Weights of a small transformer language model.
Size: 11 layers, width 160, 5 heads of 32, MLP 512 SwiGLU, vocabulary 2205, 4.57M parameters.
Each number is 128 + 24 x the weight over its row's rms, rounded and kept within 0 to 255. Layers, rows and columns count from 0. Numbers have three digits each. The size before them is the row's rms in percent of the matrix's.

# layer 8 attention output (transposed), 160x160, rms 0.418, rows 60-63, columns 0-159
082:142089132159125112143157101143114104144114131176115169145111120152122109159131099148114117159122107116110073136129168129119098089163118131161097099091146092092141097132137103143083114121126124122176135116142141145153130109110100136129111126153124094132120120143089141089125136142131113146167063097095126128135117153152173124131185146146106139097114142139096153159108092168122108124080090132150152122119108125076115151144169129096115100118111100161090133142097138166152132124137101
083:142172085145170068101110061167163158110100119174127129158125168133116144135142090129119125133170139115101158160113099113138134117114124100147120151138119162111147173122133132159096151111123107151130133148139124142139128116099135160096139129153135144122139126124140156117184103107134131123120124103145177144160099126115073130130133097136086098153110087137079067134096127102138127107127158129149130153138135141102120084112118092096146125135115127123127119109149149144105186130095114
076:158147121145115148111110154114136112119132132151102129109109091157128114123186100165120096140141109097116082111146123135086113167098141104106113129166112161149159141109097121095120129116155146093125181161098134145128159106146132142141091097118104129083131134118137146112105139122086118121124133127126103146126135166119102103151143108146112190118130125108143099116195092159152095131126130166091154105126137118056145142147100145115153170133113137125130157149139134106111193137103100
082:093142099141121096145171140118084150125139135131164196128124138122088089157150091148135117110139181075120110104142136171153120127109125124114094164122134151142121125145116175079104208135087149151121174120145129103137129155155119117117148120111136170143144106136159104121133118136154131142151137112089121068117125126125149117155156113143124108110159080138137145096134156093107118089132131135146140178142117141127086133117096133143092139138108110101119130161144127119108135099159121
# layer 8 attention value, 160x160, rms 0.0634, rows 61-63, columns 0-159
079:140127128139119121124127110124143113171152114141136137137131109145166130112086109128085114129124128092131109160150126113149099084172104150130113142115139119136130117168151135122141106139130093083174099124151092177121132115138176120097137077129134110111152109124131091121104181135131138175109157096133097184173126122091117120134150142146149136175118130154143079115124136142137112108106128144132166133104085137123094087133106105108138088180120122188144150079105122151120153142133088
077:111140142131131130090147144139105133120155146126124126123105156113110155110124167127182094122132107115199107107128122122079153150100109171125140167149119088144106097155110105121097100117099144105121137091139155156133133131096095146132157130107142072087186196131106159122162136128099153100135145094110133124128154103148151111151119121145169137164112142092108117131108101131145120128096162184100119159120144097125098099131125126123112139143103096124134120145126159091091148150122099
079:126114150161086095103130137121105143136171141194165127140100145124116145088127146135154125139130142090148128160167153105137151098133126121134116129137131118121102146098141116119143145164118138166154119148158131129138137122145140100145131120158126102105103105085085120142113127141138134090173130186134094099132140139154101137107146139097095094150094125194107174093163154097134138115147148072112086151143130113117110144135079157119132116138176132094119142126120164132120097185145132
# layer 8 attention query, 160x160, rms 0.0699, rows 64-80, columns 0-159
075:115119110155133114141123109132126129158123146166163166167090176162136126136103158145122143206103129131097128126101119113155161157139097153138164109141161128136071115121118119120122129153149147119089114116097147147127127143095112193132126129154108151121108091158125140131151144134151102128144149131099083126116133128141140125143169108136145125146118142147085113140127173106096123145103145110130116092104129107060137097122119146143158173118118131172186100117151158126136147115181098
080:132133161095121117146117116135104117130159155160158144147100162138135111133135117124120147154111131154110120111106097132093113109135138137105122142138119126163159121133106152133093149146127118107139139063137126141198097152095109124137126114146157146101117106117134170147130152100151127109109132151191059136108141137137072153088110116131119120113114165165099139120093136133090154088124133118158099169140097132136121115074146126146193113147140141099168078118119115169114124119160097
075:135096095134118134148105127130090091111136125127159141150163152099100135163070123133123145143128115091144133160170138136153150089159108139130118137128111112136087135086080097089088149127129118136158138116114128137126153120131102076152123140104153128118174106116156101049119129109126132069101084104083090105150121099124137110147182124155093146135117133096135106129134147141127168130131127157132086126150106148122112123107091167119131137120119181137103093133128127140115121150145154
082:130107140120097155157110117132122120128125122130116132105129132105100094126123104142093152139117121183106141137130101133141116117102178142137173131119129110093158118093077115072136162115124102122118082112095105127153127129157066139123076130147155156122118149117125135105134120138130145121118135116085108111089113131144064142111071149136135127116072128161125136080162154100115143125116137102135122150092103127108114109125095147126112101148097152114157131105109107140119064109198112
085:149110111092182109154147108113188116141127130181147111120107128092107126131166131130118173096126113105127138123149158142109110140130105169164166101134124150105104115145158147126124128110116218140094075112156131118114131136125154100179137137099145140149114149125100131152158153095106178125132109089119139121096116123134125101135138107169121136159137143114151130160131129116137132162116106133080139115085115145119137101117117123168096185127146126164122133160148136162142080115128128
079:132121097083114073087105121118131097157135093148099133145144153115109111143138106121135096161113108155121043138151161094134156077170142162121133159096162133109091104126116147113134114128113144128083122124135136125155127166096089105086133124145140108138114132125133101166161137100133109128129097133140072148117141127085102088121145113134139164125133170129086138122114129109139148118119156115116075159081110123137174118104136129106159129133134156128145096109089134125140125158098111
076:125149095130181107079135095126168143153116141116138118135097121172139104112144148120171127115088139086115148142115149146115142091113120170167141152108093126132125134168056148138142116110120186145144122120168168123129089109125141151122138122152180113163137144137118131119107113102115131159142150112158102084126155153116150126139167138114100075103156134136151110164113087097142150152151105164123113125105136117127130121150126096132130176113143111120120179163133132127179131144106146
078:107147036110088111157089144115112093126126132195163141105125128101127084165149135105145155144122123173094149125123097150151124115156146129129112158150078147086147110146127131130148165146125123141099116151115112132147158116092111132150087093165180118115116139120120134129152147107114112138116139105132113158103119106127143133123084105107130099137111163192094118094121137121111141129149121126121085150137142189162114151115128144089127154155126147109161120102121112123129093138134137
082:159130117120119128091133111119150151129123122173131142161157151137139124126127123115142128123184074192088067170129115114110167086131135181105146133099125135117148128102183101112140102118112171131071117094131124141140136159143127141102139140145121137101116126177156112095132124117134139091151141139127106161110142131089155122135103148133167134153098145149079119147116117101086120116128109148137114111119057110165126107093138129100129109121173164128121117162127113138132124170136125
083:102129139083149129155170088080164122145184180120107111123119152129091159119134152113128139128185123131136135106112131118123098098152133127146119116125130141128104110101141108154157122126095139120088179118141167150114145104119099157096145128183146141124155106126154113158157144136118112103114141127162094128161154111157068102091099132112114095070141141105108139139116136113151152115112109135135135164080139138147138140149140147132087151135119124179099084135085100117149124161136137
083:154109095134084105101153142137166158147120117154173165132136121124114099133165153148131112094149134122131126114099105108149131114130154150134121111142113160092164129057168115096145152143107084137117155131094161123100107156149122139114126123112128143158109170111135094144130119154099153123148151116160121172130098143094159162141074105155121113099172186171128112148172123142136131128152083151092109129141119142128141097147112094115096110126125122142115115113113111152192110131114118
086:131090134129128142130095155161150117109170124146173148122146147137121139116155099156142169121140132162117112214113139114122155128159116138083144158071125169151121088157152121112141113121145124129069130120093100137165134174127091095117148119095095104142073122116153123099117152113111144131129108080117144130109145108116125113102133118170146154148114133147079116106128172141126123142127149133109140129144161166141118126109087139116085132096125133129154113097111158104128178138099133
079:190139065140143168084126120127136112114116127110118088112125121157112119104155147119156172106091136149118095107136151163127113150100114118124127112127132157145144143088154134114178122122122124162115134138151158129145116134125100119100133104140136135094105096081131177113115149137100130107104085098166118060136133102143135153114130136125151170128150106116122138179109113153157134122102084141078139146113128130116118154131143075107139145104100164137109136140135162144105084078091131
084:142091140161143157137097144126113127146128127122125136136118131144102137126110102129131126105124151175060079178203103136103148116105177110118155139155089085117102127118119140101144146116170137119140123118073103121104121134063121119124112127136108136107120150115083159140136173097148131154134090114123115145097154097120118125141125137118116147113054139096130126137139136094141153100127130095080104150113150168117114130163125133097108124118096140101140141095128133118095136110175143
090:129120095095074119114068133146145107115174085127123159137116151112133108161118097074106114159134107200138109154123138159093131113154137126102084159112100126120135126128132135145131162128129099167109123147144112112133174150097101126135114103158150121102082130144146137084153101109120099144140155115113118146098144114078125089137078112135140151165105156123089102111137127109103134124123137116162089115148111165117084130116102127118078158141136123093142123123106130124138149138108085
091:119150115117084142129087150149121113103139145121057146097119128139151116166086124081100095126120134184128092170108105137116131111105091113116149139128088109098143143138144131145161138156121132122121134110128123142136113106061094144146132094140097167092115131114099176127145133124105124085109127158176118169145143137135122082115119121122171136128147134083095152124153127160125132125153161111117107121107117136103095111131150138133095090129135173135157148130119178143115153163107083
090:130133112128121110150138145117139148140110119116160131100181165109124137119170120179089132166124121118129162178138154118160108119160134119103135110159155097135162147167160105075116117134160123096134127126128117161153123113139091171120092090157132119121115125142103124110117190122121086126154072111092133141081141132130109109200112145149149146064111134117124146164148151120089121144139143092154144148130121144111123135142120137159080153130088165133127145106135140122150137120141100
# layer 8 attention key, 160x160, rms 0.072, rows 64-80, columns 0-159
077:140111096098134164163149126150097093114174121120121084097147154132155171130137128116117167074142152094113138166109095136179099120106095114140097145147131152147144106141094107134149130106098079135174131110154134093134151092172139129095133082123099129164120161161139072173154113146129131165137119137117132155118142156095098093114130137143127148108156107139141167127148131119133125095132135146104102128092158132129132111104156124080141128119148135154111115181134161121123156152133121
070:112119160149117146141097117100156127130138141120088131110095117151127096134123157118167147137105135159081150144143123161140077162156120122141164147134160133114132153142111124150121164162143185108137112180091131131083175136098166136123105122122124124098126160135141145128106142142087110144154170132144160133143125155144163129161120166156069127143120097142125132144124126148134115103147098125143185099100119093131076150129133152115125131125131082150131174148172141099152142138181113
093:124146162148131121134120152119149105110127127115098146131139107146155139131136129124127142127142147115162157117121105143139120116152104102115113069143099116132132126193146125167177161130127158104119119122142118103128192100149102168098140134115101153119080115137144118133163112124107154124095147145099112101109110134136110113115121130127127110100113092203119138113144108087128141122094127139102183171165154137129124103083135076150169165153123090157123078095190119151129138113111117
076:164102106158078131155054100093115123121154120089095105121099133141113138127118163100120127129132089135127152099156089142119111130150131131103133138117145100129085127106062137106150137125128131117137116152118132124146133143080156107098161129127170090135132128162088148102132131103093129130132163126126146168142107111099137129137118152130142053091113152146130119090094139180113135103134123141149125090176121098140111114159144147148066129137138126113167160144157103114131102128139142
095:120103162118112096126144114137112091190144171144149120116118158168123113141089144150109118136121112115129154110095114131151081077113080080151150141144147128123175116101114131149093141158181140098146114126137122141132139097139110129178175149120140161146157165121148139112117136169135089077109159120146116145132086131124140139156160133114125104122150136141176127151124144086106125135166146121107121133141123081154121108133129176116143132116140061125115146151110125101143138128140173
071:141153140076125114102140137173070137148125126136084129195142149110109143126117134125156139128117143096151168116120159142132127146140057108084130103123129126094135190157147101138117124171145145128111108128124141147153112143112143101140118106090124126079130105123089146139104104119122129124139082113144117116144104115132157160096112089129132131100093119145150146121133148127073110109114163119114150097118171155130123132146142099180171103147105146119123092132142094114145142125152069
086:150117109159141105125152117134126076183131157126118131167142140195153108147117097148134145158132118111140156160111091090140094104145105116144121109124135152143101145112177126157129164153132188118121134126134151116151139123143137134140102108095064145152121118105151132154114105144133126134081124127147131113129096161149100150146132131098087086134163100141146128160135082102123113108142157149111152099147161116103106173114125148157167145095076079169122110120158123147131125107131142
077:104152115142145120099155138123113135132141072120116178139148122098123114097168122081129070129121124137131155116171137119083108155113098139110111140145109112086076119127103115108140132167140093131125134144168130164134134124092131111197159131124096138094170094105126123073120148153128107143129159086093103107154132130136130156115111127115132137093122128130128131117130178115144125102154140134164094079134135132156095156142113126180124131159132125129112103114143077131118151095176133
086:145143126134085162134125098134116150137144112148153117153111139104113114137125139095093119107132116148117126102123154106089147132119132120124080094093108176149142158098153133092155113174118106132076149116122159130119079185093116101156139124153118139072114136155097159144114136129150125179169121104112146154146118136150135124076118162145146139156127170112091098110121137137111144109126138137129122158108143148084164145138083086122097135121123166129146100065108132154120111095120097
089:107100124096121144131138148133105135130082134134166129097070120073079129126108133138122169120102106123155123098133097141124210157081098119113133123116129180148106119080155150150135131078143120140153111139138144158156124113141112166157113142162091132136152121119080107144098119131116098106138115132145137111112173137142140118109149130171161145137116152096130132099148134172130172136152109129128140099095120150112126114107133101107112111127081122119133132154061174110124136144143134
084:097133101130128148130121134128097148113071120128121123165158155145144098125088089090114121088136157084125103112159128170104121130122131167109116132161131070174123162152094159126109119152115089144162105132140100113146150135162124089133174135111184150142132151116101114117132106109169124129114143095075111138114091149119090137114147121119165114128130130079169103092092153139127159133116133133147135120168121114140112156100111109154135068119124168113137127086146137113116148109144137
095:115141139100092179122082114118137129063150134147109128153147171134123132121116113144118166096113147146132122140142188183106128164127137142118150113121114102110138112149138103113120124101121131134112147125130134112185132125156120091161132136157110108138056141129131148106176154094110114107133127147110100154101166114144114095101144115144146176153118151150093101113173132142151105120125106156149078121168152147159136124108134137140104132125120097113133076151131150096111185136093117
095:173127139130144136142129152110128146123116107124149098126133122088135134115109154145138122086092084121113121143111073088146190136141143145139139133131140154095134122148116097152143120111133085137119146145143127172125095139126135153113117094163100151177150116088113122074127120149083123094112118148155136120135146116135122090131117127162155106122157142170111159191109087162113099139117136127150154113087086138106116140094133096134087158115116161147110168148108101101140060124113119
085:180100121135088135142082108131142136143137111113079109148166138128090146131167113132135108115120109113106144179078105131100128136160110139159106120142119092094107084140097157117116121159126120126159156149157144136110117147159154142114155121137159112142140148128104127091104108161087179107103083097167124130100156112095135180134100140093127111133110160121158134119118161111118101134092080130122153108150133167144081136108111084141133142133153129131164137133101090126134141148107088
104:116143138141110132165099113147092154091125072132106117134140105113128110108166120077138128111149126161147149159149071130086200156132157181085110142131110123134101101154125118150103162123127069149117148145114150113105135161144144152134140107106130139140156119146111134073113133087124115146174139111140136089135179111147128149120122123159139141125108116154114114116118128154150144105111101109155089118117120121147103080105112083136116163122109116152148102124095119105137163115174101
084:108124148107149139135112094097170123093127141124097112186140099150133168119110184180116102117136108092156122114096150137120143124164103119143148125108156067146133139154140125150131133153138172110115114164132157142114101099144122128105073128109100128160117131143123132117114148143116144103104139152159130215116116130106124154118162119129096093113126094135186165171120123103145106128126109117092136136124132117100057158118124106118117143127097111145128111139095140145094123152149140
090:079158099095073107103145103114118173133107128120143137106149138146111162107154068127140137146104106149083133140134150159138111110122112115124066120087169141066157117160140117099113135177127131127143074117156136100133134131149116122156136135122095115117121111129172130098134146118133132154164075168093128088110081149119129093148113119114160125121144098128119120148113135112089116104170120124142162126110126127149156108114139106128117115124133165129139126151150184144130178152125106